config.toml
num_attention_heads = 4
head_dim = 64
qk_norm = true
bias = "none"
init_std_qkv = 0.0211
learning_rate = 0.00359
beta2 = 0.95
weight_decay = 0.037
warmup_steps = 116
final_lr_fraction = 0.0
train_tokens = 1010000000
dataset = "wikipedia_en"
Each number is 128 + 24 x the weight over its row's rms, rounded and kept within 0 to 255. Layers, rows and columns count from 0. Numbers have three digits each. The size before them is the row's rms in percent of the matrix's.

# down: layer 7 MLP down (transposed), 1536x384, rms 0.198, rows 416-468, columns 256-383
# up: layer 7 MLP up, 1536x384, rms 0.202, rows 417-468, columns 256-383
down416 099:130181093110132146134127107118092173116140117120141144146131112131129161114146080170125113106109120186089120137124152138108118135115144120115082124142087128140109106095157111109161107114111128152140094160129142121157120127117089139150128109143154121177137086136124122090102134138155172150148116129105139081129115152126140160110149145119139145106128114125134115119111170157109160118097
up417 100:119106183141149121108159089130133112146117131147103132126081167097154152126117121149102103093137132134152135151142118096102148132141136143129104132137125138090118100163070149142088075099115097132139103127145145101131162144135089111105164116116117129148144140107151132124127180121110109090105136103147138105123125106083135093166104120137140145109140124103113155109123145117076139089129
down417 102:109119082092147102183184109117091088134097119099147128150139114100138159101127160159124118137161144154105156141122131162118143156105140143120137190106098131125102161179133131112102141107156100123170115079105123136141097092115139131140171134121103125128089188113100108127168147158102122102097106125141176134135098108105112104122123176107137133141177160148177119146094113110146096137142
up418 095:130119123154141136105125153156135088155129153164183122126118104129109149140108125121132092135133139147130115117156110094131154162128185113163117123130159155152160146118171169141145138117105165149141145161168137176148153111147129115147117135109134139131119083110170117159119091157129094142121184102165157137126111116176105139111183092154148118119134127128114107133128125143127096087147
down418 105:120157156135117093148072110126128145186123111149111158159124113120192127141177172138127157119104172106136118176167116110132117145126145111092148125149103112139125128156107137115130117138110076090155119128142118147065117127126108152120151112168126065087100138119165143121100126100150158163133145131154105133141110138138104053116119148128159138099144127092126127095120103106110116160135
up419 106:165144128101144112136130129125130116115175135144162127129135134147137143127116153135130117160106126130106165125098133099128136158142131187122133118118166161097154099148142158051096096129165127115174168103168151097118166119192139136084135139146092122155128087085094126086138120132116118147132124080120130176148122138154123095112112109130137161101148098140141130099173149156150115150146
down419 104:110149147113099084144106119123136151150192127094115142129138120102146138125120138169172126134080119167128176110096133111126142123135108191150095104089139173117126134121138133143086126157146156109151114070148102140091157124168086145087115098160109132112175112088074135056153157127076081120096127108117110104092156144118128153140121159110170132110133118179158113144116154114110160149136
up420 105:121137131100149139127156174066141120128133140156120126134134119125086162135124123125183146096154105105143159143129119137096085115146148162116140102067071157171109106149128151142161128162132136115135102139115109159151153110113112155120112111158134115124080134111118135111157144116143148090114159128118119111124094164178109114137150125137101162162150152103099116169116150161129104160157
down420 109:173147139103112143131142125084128103137158111128148168159064109129126121119111089113123134159143113124161115104095134151127138102134162120134117115165108112145138141137126123136158091097152143133127138134086117156091126137133116129102122133107157121126096143111172158144124124116156124126095172109113135105158149112164115096135136137110165131112164142101146095140171124106108136124172
up421 101:159110092133109125091157088093116147113146084110148130077127131091127106130154090166101147146124147103142126136119113129138090092109179167150140119168158110131168135133095121120137137149110123133118142154137168126134117122104103104122112077141112140099058120089131134151121134150127151126150148126145114138165130129135104102146104121146177107115091096142133137157128096152134132140124
down421 102:176144150153111099164164151171143143158150148161131115155119134103105095137129138161141126122133094093072112187149117126131145156116138100133131114109144099081115128120128152168150100163148125099140149115121137196162140141094145201132123145145130136128143108117136104105119153124122115124148132092111113144152080126201112104120161157080118130124139163157144139129114099143172078145114
up422 102:131109146129105150108136104140086138170136107131132154160165160125124134077109170162134201142150158115099141159119139124117108096126110097129119158105096110083115170133124115128106113129137147130137124151108114127145134133159143122117129124070083123132167135131091115091140108123142127105107127142093133108117098156108164133083142121133069127121061137130139125112103122104140157130122
down422 080:116098108170172119111120120109100063133152112136115170156127156149113112111096139134120136129104140112141091126131123129074149093141068131155151128126132165168168120146161073125141143121130100093118101143148148155144150084104103143098120148130136132147165111120129159118139100162184131157117093115093162132137104121133125131136148146151155103121100112092091116101082137115106135139110
up423 094:127123082151143161133141088114127162121083118159158138157109134134120183141131115078085154095116129121168133118112163082097104111147174111138115077104113172136160147141159108101119109132124142148129109156163114127105150107124113131117193125108132171155114139130099156109098110110155104103124186142098162130138115119137091127126084106146113108106127123139110149084151124148125115108154
down423 087:141137098153131123158130159132175093141142142139122137166124107135182138113108098120110133097138150128134120133120130161110095135102109148156146120068126161143146123112123125167140151164151103095177112106145102093115156122161103146108119107113155116119140126114060152157126155085164112165114126135087111118119118144112115140122106154123156160151151154144156122113103135112121120141145
up424 104:112129126131107134157134103109126109121124140108154092132127092130128143119116126105097113110104160124075150173116094121156156131133158159104129102156099156112128117126133094113120086130104076093132127140112153134124141145160144119112143140097144146152131164123097122139150131092129091139106157139095115102090161118109064168156136112126106106118121083098094108127109156101129131132126
down424 116:094116129123111120095094121124132106144110145089116133116176128139116121124139149097116174172140134111054117085131164102114160129137135123117170107134131082137115144108125166121133144123142086151131112120101127126143172141133130108121156141121140078118120159127141137118113180134129159135118108123120092150146142099180130128105157087116165162071114126117117129176112105141130131147159
up425 098:158135164129147107134093150077140136124094138150120099139115136119133162144151123121160137114131185183086126104148141130117143106121107148117109123155151163127161133144092113103145155124120120114138120130136121143126124134166104067173085134159084098128130130146126117139123125125146129059145138147109145126150110139107099155127074104094138119073096131115168160130151083133115077146093
down425 102:180134123133100119173167114165097153106107111127119117129142084135144173122110117113124105140120121133120143114137110134126124139109106086125100115108165113102158184130155133136137158135175137156136168082110111115118093091115137154099168123116173135123170127087138142122140144145127181110140102122145137149141156133142157140098080161136172129146124103165141123138115120141107069155095
up426 098:105142072139139109104123127119116161118124142143136137130087126122129120080145094110136146103120134119116169117135142150095137141137128158127105139127122124129142099111109121147141096121128093122140169134135149117108133118095087175110104128131153096106099150134152152102105133094105169163082131092098109139096155103098178113141132133144108125149105155099128136112150119150127118114136
down426 096:125128136147109158135124082110141146083117117159122117132100114142156124082085124127136139117113118053134110109110113149140153139131176135119136115116143177117146137171146146125094121143121117111132096110132116134116076143079138096145159126128088150140131174137117171124111118147126109128178108107172163154156152109130155087125148146155140131133134125104147127115160129125135187121153
up427 119:128140110140159165119160113128104130114096137177067171135127114139125140152094178108135137153127097127134138145115098109170089120122097124114129161105157168088122127071182136139121117136149136144156126124068135167115127109152182097079159112109118096147133120066080124101187134127113094157123137123099131107092116118171106132123156102125132147123152098108125127148118151117148159124130
down427 117:079110085117093136139107143110099123098130085130124163135114146143072098110151129137118142125106152140140115165172142114118106167149132061116096111100104136149113142105114188165132101146138117126116113122105111113096119066072142118088184155091131082099171168107101126123162109148115103120137158104134143134176141127125102152141086156179124177129118138127130161124128145136097114108163
up428 106:142084120099162113128119082165076122110113143118159151118116144126112133100100093132144188150141115135107143115103137107076152173134096106107142162111073137117176148152130143100200143103120113144149183140158094142110112150150110138148115098149128113100120145146125130124127176103145121114140109127151112161134100140137116097115163150139133101110147137158156096155128152091111151124163
down428 106:129104085110186119156116087138079122144150165106173100113133148112105122142157066137129161116135104119146107107123135134088133161137159131129082143092086109126152144133125091136135126114108127133088172092153077169130174155137110135138111090111095102149152106130117152080089128168091118154166116126171138098085124167115162112110181148135168159085125119127162140096099145099188126135070
up429 103:167151149158113114139123105165140109126136133175164128174127127109123075174107102153141134105128135116151172125075140109116100077204123144125140109140135128090109158143133123129119131099174135066126156121135109142120135114116134117126112137109138126138152115129128094151149105153170095120123162127091152148124101131123127115115138103128122118111141093151104106126161126125136110136160
down429 105:124098125123113115130133152138136095111122129098154101136104134111157132106104146145136089167133120144107110174175116101102125168144118105107124101152141137172150126126106102095160138132120125166123153150105119164170172170160150122116147148157132150127109109143160133160149116154112133134096095163086128158147139111115148193169077141158116117122124176137123100129105076114142105118148
up430 097:123105093103127142149135186079138125142164145122139108126118110128122144174139128067092155146082113087141167144151122118135089112138130144097129124111111095183149112134078127105126131158129122119149099144126133103154110111118155100104165084148135097123127130127142128119109091133146097102115106100141126149096166136145131144137155128159122137110079110117144117126164114151134174148064
down430 094:125152149102100150138100119113152110088121143082108109108108145153200143145123149132116107161126141117122091117160133140080137152118093122114140124119132155106142133118160130150120114123110116136105135078114069108144124113133096134116178124154139159093100123172115157130150153094135145155125148154085138113137120126086091107123136114151143093142126141129119122109174133087153118163152
up431 097:176135087106102137135124104132095139116099103163105132136146131125146170058095109120141126116148111101110176123086112130117111127138119143143118134138161103115144121087118149100159083183127129115132154154161122133144119188111155135156111118065088113160102110150085128158147163156098158176123175138118131094086125166098133121146135121161134163125082138116123110112123116096121129119115
down431 099:128110071142113096094127140131132150120127160151171164119087161133150125109151094119132078105131104138126126120142159121133129139129131152101118148117136144149151119141109151102149135149106137157143131112146136123120138136171171142159136102099138115141125088170111183146148150120150108120106176170110124112114132092158152083125140134189086157096132148118120114149070124102137110094103
up432 103:155104118106123139107123122112135154164138098120106136122137102135146122125114068154099123160108102123165104105097124143142114171148108164137133120114112145109153077114145148108103132109139120145127107119120147132110159106121107141111092154146144114124111162117113085134105143128120168168113114108079152141150145139192108132169082126118124106107123100199108148152125167138131150114098
down432 105:116108145119101113100112146081110116119126121146131093134141177153118128149120162191157158128098161139129128146157094109117136120207074090123153136145098157103122126099089170142113080123137177112091133140138106157122172120143149100157150130155144147111128148098105168147158199143143134125123090152123094134105147117129111132133139127124110162102104091119133133149159131114087145114101
up433 107:162098144128159144157075084127114191083128099102147093098092133174094149132085108125120141138164152124158108110109139096092125110132132103115123131120105170106109149115130105159129125146103130196131133063144183120115142080144104126125149082128179155133161157112135112136148136111103154125158129155119104197111171115110091150171122102066105152139142121154143107131135125155147121107164
down433 107:151111148162107144131135142172118170099157112140063135142113094143101104122104084121132119137121158147152137116107140144160142096136138089127156165111112107129093144136161107159086142119093132154112143092154143093136133111156179148138158111122205158138128107100112114158153116061091162133151120145098095139136107114083106126103108114106141133154130151091143133102161142116155178144143
up434 099:148139102103084125137115124137126149100148065117130142143123142140128139125156129077143140083124118111109148102100127126186107160147110123058103116150147154161141126110140102113139146158121113109128093131111124116113082156153114152131137150165129109152123116186116115146110083142066136177125124150149078157104113146161161119133170173138118142138132073138116095104129157141157109108123
down434 099:157148144140137134109124150132171072140152112099135143152128127083142136131133144139144131145123143118162089126132126143148111136140165135152137147136160197156119117118109103145113124119110140103094131109131093140161153150116123129113147110150130182094113175090130135143123124114140095172104150147120087107088127101131117118068127129107143129121119113141154126133131153104108105142131
up435 105:133120147114122092136103119162114122083121127147087131157121133152087147165116169132147066118102171101139134126135109133156180112117181100114186125147130118119107154090095094097119144158176175104124147113153161164139138143121156142134134112136128105187111140129133143152125134117136127117127156108131133141140105133125072086135122153066146164142101154142108156119148115121135144118129
down435 107:151157089119122141130069108149131094127179123090114151136159098097081090142100098129149124099151133141127171133108141089138165115104151148073134128156156113139116164123103124125155116114124129121148138158130102105148089127122130109119154159120165112168139146106160128122118134099143083097161102160118114160144116135115110081147132121122143087127158152168150093119100114142107124086143
up436 104:137128111138101171113156149101131157106140138110143123131148108097134144120120110120154145155132100147087134092111133112128133138072068173121139125121095135165121129137104135127129076133135135154141175129151128097123130070128104126115156111120165140103105095142124150158133137108091172144074096152129137114084142145120124120114134123115171110161158148105107128114123100147124135142128
down436 111:090125169125090099107101145147117144134099131112113160127113093130125095115133105092108144131154125129124132115168141102131142133123150138109140111142127148146131134127176111112146113099132130109187129128159104145100121166117115142173144194120157157154107147096110134168147123164114093102119102149179151147096103110104125140139090123140116100122105147156135094155153140124130072098120
up437 099:136103108104085138096117130175137164124139152110144149105113159144098164078103114129137136106171147142147137136147176125092124148119175125154154122134133141137152162108108145082127147135125141149174102074106131108166091168105152140085158130110154175113133126135100108149148152108155117126107120100161138114127118111148143089127141132090137148068137116154114155161151111159139113144105
down437 102:113173087140113118148136133109146132109121135151130116098081159115104128116126126161099110113124141134125075144166079098118053114104104108124145140104149110117129171161130091115157132162099130099138140122154129123129109105141173120155135139150084119122143161111105123122131116138135134175134145069129124197139093127140084126100172125116105118163141139120148069150111077179124169070096
up438 106:163128141132147129149129145153113134144147118121136133132162097124097145132127122094093120140112129069086131152091126111088107140136158103092145121158154120129121185136101141117182078091130141117088090157164127092128156152087133143157139127175113095105092101139126116135177085107147177156079131116124143102165143159150125122146123150154118147149150161064118127170137153108112145138156
down438 103:119148169136141096112182115154104124152138109134165120117149145116086129129141123105144129103166137091156115106147123151100110112153103132141138128125117125101138120132142175128172140149088118117120132126096143108143107159137143121119178131120156162143130117152142174143130110113144139115103115147135117102120156160155125078154105125127117143128184112126156106155120132050138125141139
up439 103:149158113146122104174151133120140119147144132156138151135139119155134133106120138156200095097104100101132134124110152180167120126169101136106134124127158145110127104120165149182118149135147094138111148136101087187163166114143096096143135132135142096099169124146080122164102179159098161167139149118092156116092123108105121115108115153139150146115148178121161162104114136132115121139141
down439 096:129154107119160139096155115152070162134142135123130119120102108129163127139130134089131182137148141160127128123128123117129094131094146139178100130160101100124142168120135139123100152116102135110100130123138135119092082133148137148134116132153097140167098089095100134146140078141145149176100141161117159110132133111128097116131176138107142133141082116151136114174145151115110125161105
up440 106:148170091143143128156137164146118128149158121153089132122142141114077138129113122133126133087099100147134138145163133131123115134128122133131152118107135137141143112125101173113139138141112106144132139135123118122105137153129147136130082120134135131098123137155111150123091163111103114078150120067087156136104117128130145147136092134156099159176132175166151120172130147156142146129120
down440 102:124124114139142095134138121144123143122127169084157158138115112149166136144115105126095131131146093136121104134114125122155126127130116081135072176154130092144134097080167097140122104145157158125115104129146157145152115093153120137101157106118175160173136120122109119131150109126085094199150132114160168184114117152095138126135137141152161149132161128144128120181124143136115195126175
up441 108:116173187135146108134135148122157142138118133145098152137105192124137140130123152153108164129140119092125147126137133136118119088134090117134122152149117119165111129120129106106133091160127146106142138142126108105118135134123121107122095116115122121117139111123074123105124149155156135143137095123134122159082135154157128154145138117084141121128127113141123114099098151137132112129141
down441 091:068126104119141115168108108131127097106142172121143158156133168084128121128111170149145141166138149116132133144123105166121143086130058151158146146114151163125136100120160120113144125097136117118156106126162115106112152123113092096145130119109132093109155104121123107147139120125128161138103123127110134125128136112161178097141170163134148130105130154106138115110095173079122152158157
up442 095:098132110153119139130119156127116116115163130130128116139121103146161064142135086185122146108145118139119136127122125159124173101083155125124145103131137140082131154144118135131135140181149163104125077135091129146122144177094112139110095113152112095123096174090117130115151138137127181097173095156131127127141155152144103118144127123093163133121083136120169139090107115138187123119117
down442 092:097106173131116099148138173163124123126112134118118134157112147078131165147156121088111166150140144134122100113149138135136151121171117142123078139132164190121158161105110124119113127068120098113134123128155127130115105061139111138158110146130103167112148108134151111095146117123124134123121166117122110139135098120131136128128138123147115102141148121154132173101091140126150114129104
up443 101:163173104108135163111143121105084118151114111077122105128183159164081126148101145145129135114123156124108127127145098111153142156126152156122103137128120124130135094104094111161094120167110146136143099084108176122143120144126119129128133129113129146129107141160142105154110087105116149119124118107141124118159135109179119128098121139123120126114183156166121133122153108118091143088180
down443 107:123153178092135129147125125163143173117128156152152123144156126115139128169132144154092147103104105106083106151126134117114084157107128136133132137125134117132157164089125140140133095184138148113099158166139129090138141141150107135144078151135118117107147173143133142137112172103166146104150112119118121132135106121128168151134117106109162088088073059152156128124119170099103086109124
up444 094:121099155127166143140138132091141137129149115146142090135177114101117144124093150134100112140093135110134134150133137150114122136143116072149137111142118101100061128104151127101146130068122132162123199137090112086133132140089142121120140137102095137130118089158119129135135139153169098163119113125143145133124118095114085134119094132148140135153127146107130121116108187139137134150124
down444 094:126128114141106148075157129098155128079095155143126135135129099151108099141129146154124155115106155165166095120122132080144100108119100135117143104139096122114151120124137137114145141134153120129130122146129111121099103155124111112151138115138175099143164175159141105150143123100145109171178108145143125165110114094105106104124147120098078098117117134124086083130142171105101095122165
up445 096:141115138105126145067082077148102122127128130118135176109117135095158128134133136114125126126140156158100121088129083105131118133144123127139156134124099154173142126106110140117120122100115145109114126098105111178136099146076072143123103128106130125122166120133167108122148157125107147098137126173150175128149154133166172123126112124134093119135122136119105125149137147151118089165119
down445 090:128137158137114144121129087136129073118126170135147105115121129118118056127119097115141128129142178090134127152137151118144165132138161110096110060148126119136167105146120115161111096134113123173115154150129144151113140151161138177159111123118135142155137153174150117133103107183080152118120184149114121122140084113135135127094135122160107128118128158102128145120144142095145102141082
up446 096:115160141131135124127136143123084136090141129125123159134141120132129127160130133088120148149141149161138192137104117112134123169119130157136102149126137140140142127109152131137122088143185105098090131152088147185145112128134131109117154148090132137110094115105116122157151088150141107110166135134140104087172162117111110179109107107155109138145104168104144132129088146117121156156130
down446 090:080123136158139125079140160136161098105090144119102109121123133117123136159108086131081118139134119106133184148177086154106117114091108148118160146111128145132099148123127121109164124193097094127158130110135115100170147146089099147105086154170173125083173120134123125125148113132169165130127130106108119120110145165135142108135151093118148131120130125129107155127166109122153137142131
up447 102:108142106138153148165104153115126125130094065137134131154098128143144101130100093098166111108137136116109162149102147111176088145133134149177124119154089130129105127136151120148094160086134123121163063131159133110134113118152147155106149109141134138114111149137126124148153135162162159121124127110123131132132133107130099147083123130093125087097163120130138130151097109124099130191104
down447 101:113046130130137081147166141152148131139088138123079153157134180133201112134144121116134097126145105106109168146137155071100146096149099119163172123090106129110124110164124097143099122117153121101127119087139136116115109152128119115125070134148131110110093141123115122108115137077166157090104099143120115090179122093158146106142125119093152103102155118149136126097163124115146145106126
up448 105:169100126097160126141176137131122124140147094140150127170123094125087149103115162117137140126106141095154090112122118098145132135122173141124134078104134113148097120133104151130134159157108135111130084134145120171126086083130120124072108143135108092096134121124102111135143109158137111143123134136107139134133106125157087158149152098112124111149107142120151080145151122158133109113150
down448 112:093101107115084087141167094159133110103164149123112126145129148119103147119134129121128130130109141112133123079161146151133145141155132127117131125123101144132105142146103111150085129103161121109113083141172094176092144132110146173135147120092094113112060134148146131129085098117141120160077133121134160120122146101095236129136144119151120136144169090113101103122104128122161107184130
up449 101:168134093164079160158130063120105104120133142132119147150138153109135110128135117122115145136180132088121132135149116134101121130157147129082148110127158143141158079155088111125164104104103107130091143098148127131130115148129089081097097159107138157137169138151138120126158144155140111126094107120140172149143117124117128130107130115163137150134133134135079148130151117120112136138144
down449 106:115129109167107176143105110169085121089158133151135127125148153092160102121100132111159113157139146116096104143111115100146183097101094120150118146135108145130164099156142146166123163149138105092155146131127116143167128108140145134134131118124109113119107110118131144135165125108144104075155155096111184165157096125152186144115096161170131087113136137141166120131118111185123123097136
up450 103:127100118173139112160134136174166138151098103114162153075155150106069118135119124133100154158116155081114113089154104121119157137161163117145141130080118130123113128120146154125127143140131135119087152168114113125124158114095133127123135155170099122138164093100117134163136144186106103109092118124159110119105130150156145123137154175150142115073135135122106192111090122121087168141066
down450 088:157138115146200152123104128150095080129130131164129116105159149131135118130145135143145110128110145085159112122107118138118144125161113150135136133143133125149128166123125076144109169131072135151098139126162132115143103100112124158129120098111115093164137128157091159118114128157151173163159089159151129132108106145127180108131134127143097130072108112091141175122127125106165146111103
up451 107:089143145125106161114122115107166159139122112101123154090116160167147125116090135151122144157141110102104098128066144137149127138103110159143110131131113186150154080130150120094140099136097138168122107125127146116136115145083113121163133163156101120133103153148126135112114130078122175110162183116135124109143136177182151101124121085109160122111126108135162107123105137116092145146134
down451 112:137139108170112096128141134119145139074105139125098144116102104114114137133146092172123130113094123106145157132112152154156141153138120129156051099105157108122161128101140142115140086142144125154102126125129114110152161111086148130113134116121170107089134156140125129127153058129074075139090067127094135153142094150089123125095077125147088144130101127088121117126117130136128093150154
up452 098:127130104181105134115142137112099120097095156084128101130163144133121096099103112142176107177115115141083146134092166142086142122100116098101166138122123146133131121174125146110159143124137103136082118117109084113114119155105159123114118107103116159144133108114146089140103167129130141102130126146108097178151091139119092137111122086123119137099197147129121157149136156145136133128151
down452 092:126090085114166100121147141120133165109155149119127142152150132107115135135098128148130087123111179079127148134112099122146156053141140137179175112099125131103113182109164143145144150141116110145123108119155139160149119106117106136131134086120125126129139152105120139167156128102162136145170068129134108111091099128129117149140112116114139120130138110069071138119138127117174154125137
up453 092:134141110104138127087164106128089090136112127140126120149145112141144093119113133134115131164183124096165102096107106110119127121119131161098118150150100127096114134114103140172094125113114140146159120150140103125144117143121089124112097132117120126125121105130125084125133110092085099157160179182121141156133142142181151147146075102102102106131126118098148107147093100109155145127155
down453 094:137135091143114140100123098129126145097138108124142108154100114122147101123101124117148097155139153153076120138158095165145110113084112153101144141144125102124180116132123144105098123146113165082139131122117124110194162115119130147077099142068062174102139119101119150146128146125105149139109124138122130134142180124121130142155123148126127135123098084135106129139127126122126138094115
up454 102:119154125113128119161129097098123152151115195111156104158121170117146146123134119080118127156094131148150126147178125128105125136061131121084113151137084170097167063177156080130108146135121134130148127122136156117094109129138136187121124169128150146124081136137126119136128102075146131120127123148143109145155124112120137144111155129095116096138162114128131099160090119102149132157143
down454 102:128138137121126155134104124148127192104190139159109117175119119128109131179146114092175168141122123115102127142099122110167136125184118052129143085142163133167112126140085148119116119126118139105119159106132138101125109102182112099128137116141124133127135140148109136132092120125186105116143137128146124116106142140125139161121111102133117144118160117115110100131117145138106121106120
up455 106:122167140121061125152123172155093116109161159147150128100143119119134144101120172148155122103169131106144110117081169157136160159152095081149161109131125100139142141172125142152134108121139132165137168137101110122144117129120128167166176130136127115090125122164147133136157140128156160146158135094129136145099173071094129156132126155134155125112151123138128111156132150131147128136181
down455 122:159126159125163112102115153103137164123133104142103132145137121132152073093137106137105144092148129156117151138132082150131145158096094089116157110104118120138171160086141112134112159089119123150090135154121094137121105135149121173145126095132073112115117123137137182150133095152134109101118164148147166113126125097163139106082137109117105114179135131087155117118132139128142124160094
up456 099:141139154131083098102100116156137137144184126164111098151126133135109123163108111145177161136123116122122142125160127122098164123127140160097119100135097151100135103130133150156120120167164121109120175114166117151142140123159144130132100106164149127117136078119121127142123132145124131140140118096135147132090134150168172152075121164115110128120154102158155124121108133129145135168164
down456 098:103122174182125085109108109130126127132132134134122143114092115128118136121106108111135153136128101137128148140154125101137193128136163123140153112114108158128148133134096117135125119154204127125124135135127089166167142111106140143124138116122113144127154093126107131146122121130089140103173092119140131090118147139154169102106133153060117148104131114181180152125117129119101130140093
up457 095:111111141131116172168119154107156132145130158165116095139151141153158159169102099158149111118141132148167166145085151125116131119106141128129120111172120107113100172196152112114090122137162120133130166085117110103137146124178158126121171101121079129167107082107137097141117116128120169150142123126121123110155117154155089147114106125167146168172090121128181129124128066125132106129149
down457 093:124149150115113153141152074135136184168118107096115114142144142135107121143106120137110102114123100133146157160131055162122094131119144094130110120128162111082178144125149138147120093112111111102110133097125156125167141161071102119090163087135140095121105112096133132081139159113150115141146109135133126134138140128211161104131100100108122108154138099139137121143167093158132102121143
up458 096:139128135135162110167166112158158056115179121162138096085114101112112105172134087071145100128107137144160097136133156178128150115117155117145121139160132157161139161128145154103101130114159113140129148108104138143162090097096103101149113133120114114160117088180118132109154141111124094117097145121142193141131126081136160125134137148131137099146128120101122127138142099179120165093170
down458 095:120137130139129120109123102135107140126126152114177109122110153138149095159125118142126193112099148167081176131121155114115102154139110104099167130083132115130103100098111136122108088136108163150125186114141127106113126158101103144115134136109128166132104157126141090100072167168099154084141123120163112125115162145144122122173119078104111166117125157120123111138144159112061127102145
up459 113:155134145095106175102141101120124128120144152159141120110158136157135119107090144100156118093191115110097124145111118104131178171126122136136122103154129131122107084099110157193111157154104113095112115164127150117115160095066144156174145138106101142117126168153135126121114091172130181094114155128072102154122123136136142129134129126132143182142094110071104118145101160134147146115147
down459 115:136168127138138111131148113143105094148160177137125149151181134139157125107139107118103167119141144117140155141100134111145127162103133126187120143128130126131168104136158124158144154132152137107142133152108167153143143156098147173153124135109112115096137160131131170120120104163132133137122098116100072135132159151144154135135167136148079104150144119103141156134157130115083098097121
up460 090:091179102099160133134190161103128117140109131139095119139147121094156179116155112134119096134119121105132118182116098134157151173099125151135117134129129140181140140091140120110094102142137108139090106143168130157141125141151110106117124134105094132187123090112086090098121066122080119101118098130117131089125124109117118157093181142134154147123100085122117112164121119139160163149141
down460 087:122116145145121116087115107115161127101105133107187127168083125104147097163117146145124204127160115123119132137126115112086134112143136078134160116087103099127104149155119130157182130144119119121140143091093125120104142128152095166173138155147156131068143141107156134157114183155126181098132118124121127134106134115133135103115092087127093121142156154119143122127132141142070109112139
up461 091:145156103097132127127108170132165187124143141135127145156140102088100133153148151157082106124112123114114186102123136130106174123108120147156118141140115127134094140180122129060107137136111093128132130115087138091110128134135114133105116166121162169122099131139110138144098117178119120136138160103161105094082118146113141124107102134146127161144100109115142105134111163142139179109120
down461 083:109083105162116122154083062149135081140154161085121126132153140134122155130143129150105098120119143130117112142133133136126086125145162111104077127128150101105135116128146120124113124125133141142156118109170131163126129130109118173078135075155136122112176157125125088137102068113103164173125111149091160137116124100103123143145126108149149136087108150142110104128098103140145096168132
up462 101:136137125121099104132147134151137146150132167142124109087153109180134137126122115123106135180095096103142106119172118137139168141143169095134124149089085099131107115119115139091119105090118141085111115168125126140142087124137114110149099124083155144139156098146167163110120114142126153073123108119116100123138141089130149108126153145134148150157116113158171151119156169113172157114107
down462 087:115158099157172115131095123158114123111142069160150138142146163119136160137151145132172136143099176099152103147088147150138118104174096153097138147106136175154170137096166119124099122141141138137110133108150125136101139055148097158157123103099150089110169127097128150151140093125149120120130136157137140102094144142108141159117103118129150146093166131101144145089129086103097146141112
up463 100:156141113128133143108134077127146164145131155148128189147174152129163130098148164100131119110116133138133095136118136157168168098160112140096149124131115083113154119129173119090173121115123146114139130127102134124098121161126111158151156162093127107170113144133104119169125150115119139116121128086097104117166126125147114098097131127111144075122116146111154167117112140147091121106085
down463 097:128146150121096142151123137134141119130139111123119109086140132092123105130140171118147123158093108118110082131122151134106155130153125130119108110127132116148133125078148126090088109115130131116149124150165153159155149097138127110131143110105093127112151147132122142116083066159076144103089117143130104172148143148121094103074118142163153140115095090111111129161143124104165115109136
up464 111:142129168149121106149152137124118130104129127125170087134143147176117147158107155098149132134129092160127138177141152139140130104113108089126105151134122143089140115167185154123154139125123169088097141100155132119094121139128146120098163102108155150142113153106144104087111051124121150139096159141148160106142101126159124120142140112131133120197119084143140094134143156126184117134121
down464 116:115106114137123177125147105120088199125083156133132122121121146100130107118136138171114159152158129077118078154123098124117111148095120132114091137124104115152114141103121116070135124123143156146118157179145116134128125161129115163148103155134174154083169153086132110107136143119151109138125135157081099135116127140165157142156135114145101117145172151100120108123103094122185135125093
up465 095:129184112108177084129087131111136107108123147131106151122086120120138097178138112142113085101115099124102108141131161152156165099123112120111121129139132151073101130089121117115097175108162136110085127085112113111111133105030130101140123141131122149132147109157132186141108147117140130137113143115128169150105118147116157177130088088087155108118122113113119153157124164161137118103101
down465 101:134131143101163161090125132138131066152158181176096128082148148137176104130159101143110158137170108159126134112120143144146123165109098107100115166085114141106153131159117140129124126148145070148118072133120118149133125150115146137127134132109102112139137134111140115111089117098133122151106109091125143096103132106136142157116101147113148153146101119093107149124097148112132138096122
up466 092:127140141138123138179167114139101154129123107145126173142158146141126102102118132146134140118127149149109140103105093096132111149136169124114181106129144143103120161145127137165114095150112105095162121151183099146136132122174109072154099138125154095156118132095142092085081127132117118167112155119143180101099134139119128146101116113157131080131124146090132095135096068154156146144074
down466 083:104139096103153130143086084143127154131128124150125145149118139106116103126145130107145143166116130128100145153094119179139142094134120146127108110133142180132128112139150115096113120164111187128082136107126116111143128136168125135085136125124085113108142110159129191116152160122148091176140162129145125135128135097157135153165086181085147125160151104157147136134143142145116154163152
up467 101:120143122139140137157134116111134145161115153121088132150120155131133149131170156100154142149109127107161155145115170162161140090122103077149118127120096128134124132136151154143138100123150112135140109147104128114137114154134154119114120128127132112091137127115142122155145132133160117105118122101129178094139127127079155150122165104108115109130142131165159134136147169162146101115139
down467 107:134134164128147149157146140116125175138159163099114100117110153134143135134092138139114136078136116118179127130149118143145164122097163137128153122146122111122104096133128109109152117114133149096144136101131111135089082128150134128048067136157101143143119149179134123108141104160144152146119135129114113155124114114153093138129104083085124103168144094089126128129149095119142146142093
up468 101:107104143100124120101114123199101152106124092120135129105128146134126113138101122170111121096122102138149110163119070128144173141103072161089130137182165121127128157146158129138124129122154126115141139119183137161107100098138141134101133126115104113127100116133095123140116106129108126108124137115125163117150121150089126113136050110142107107122142089117130096140135128128097120123110
down468 100:122139152122152159133156148133137131137106113100154121120118148117124163106181065140149156117163087135149127153139085134140103099118158118160098140133138101143109118162105105162083123114143165098165085173134118120114126134164134150109115107143156145141109071152119100127084125158107137116130135158115108105159101112081129114152120162130077159144150109168106121143182110090104155099164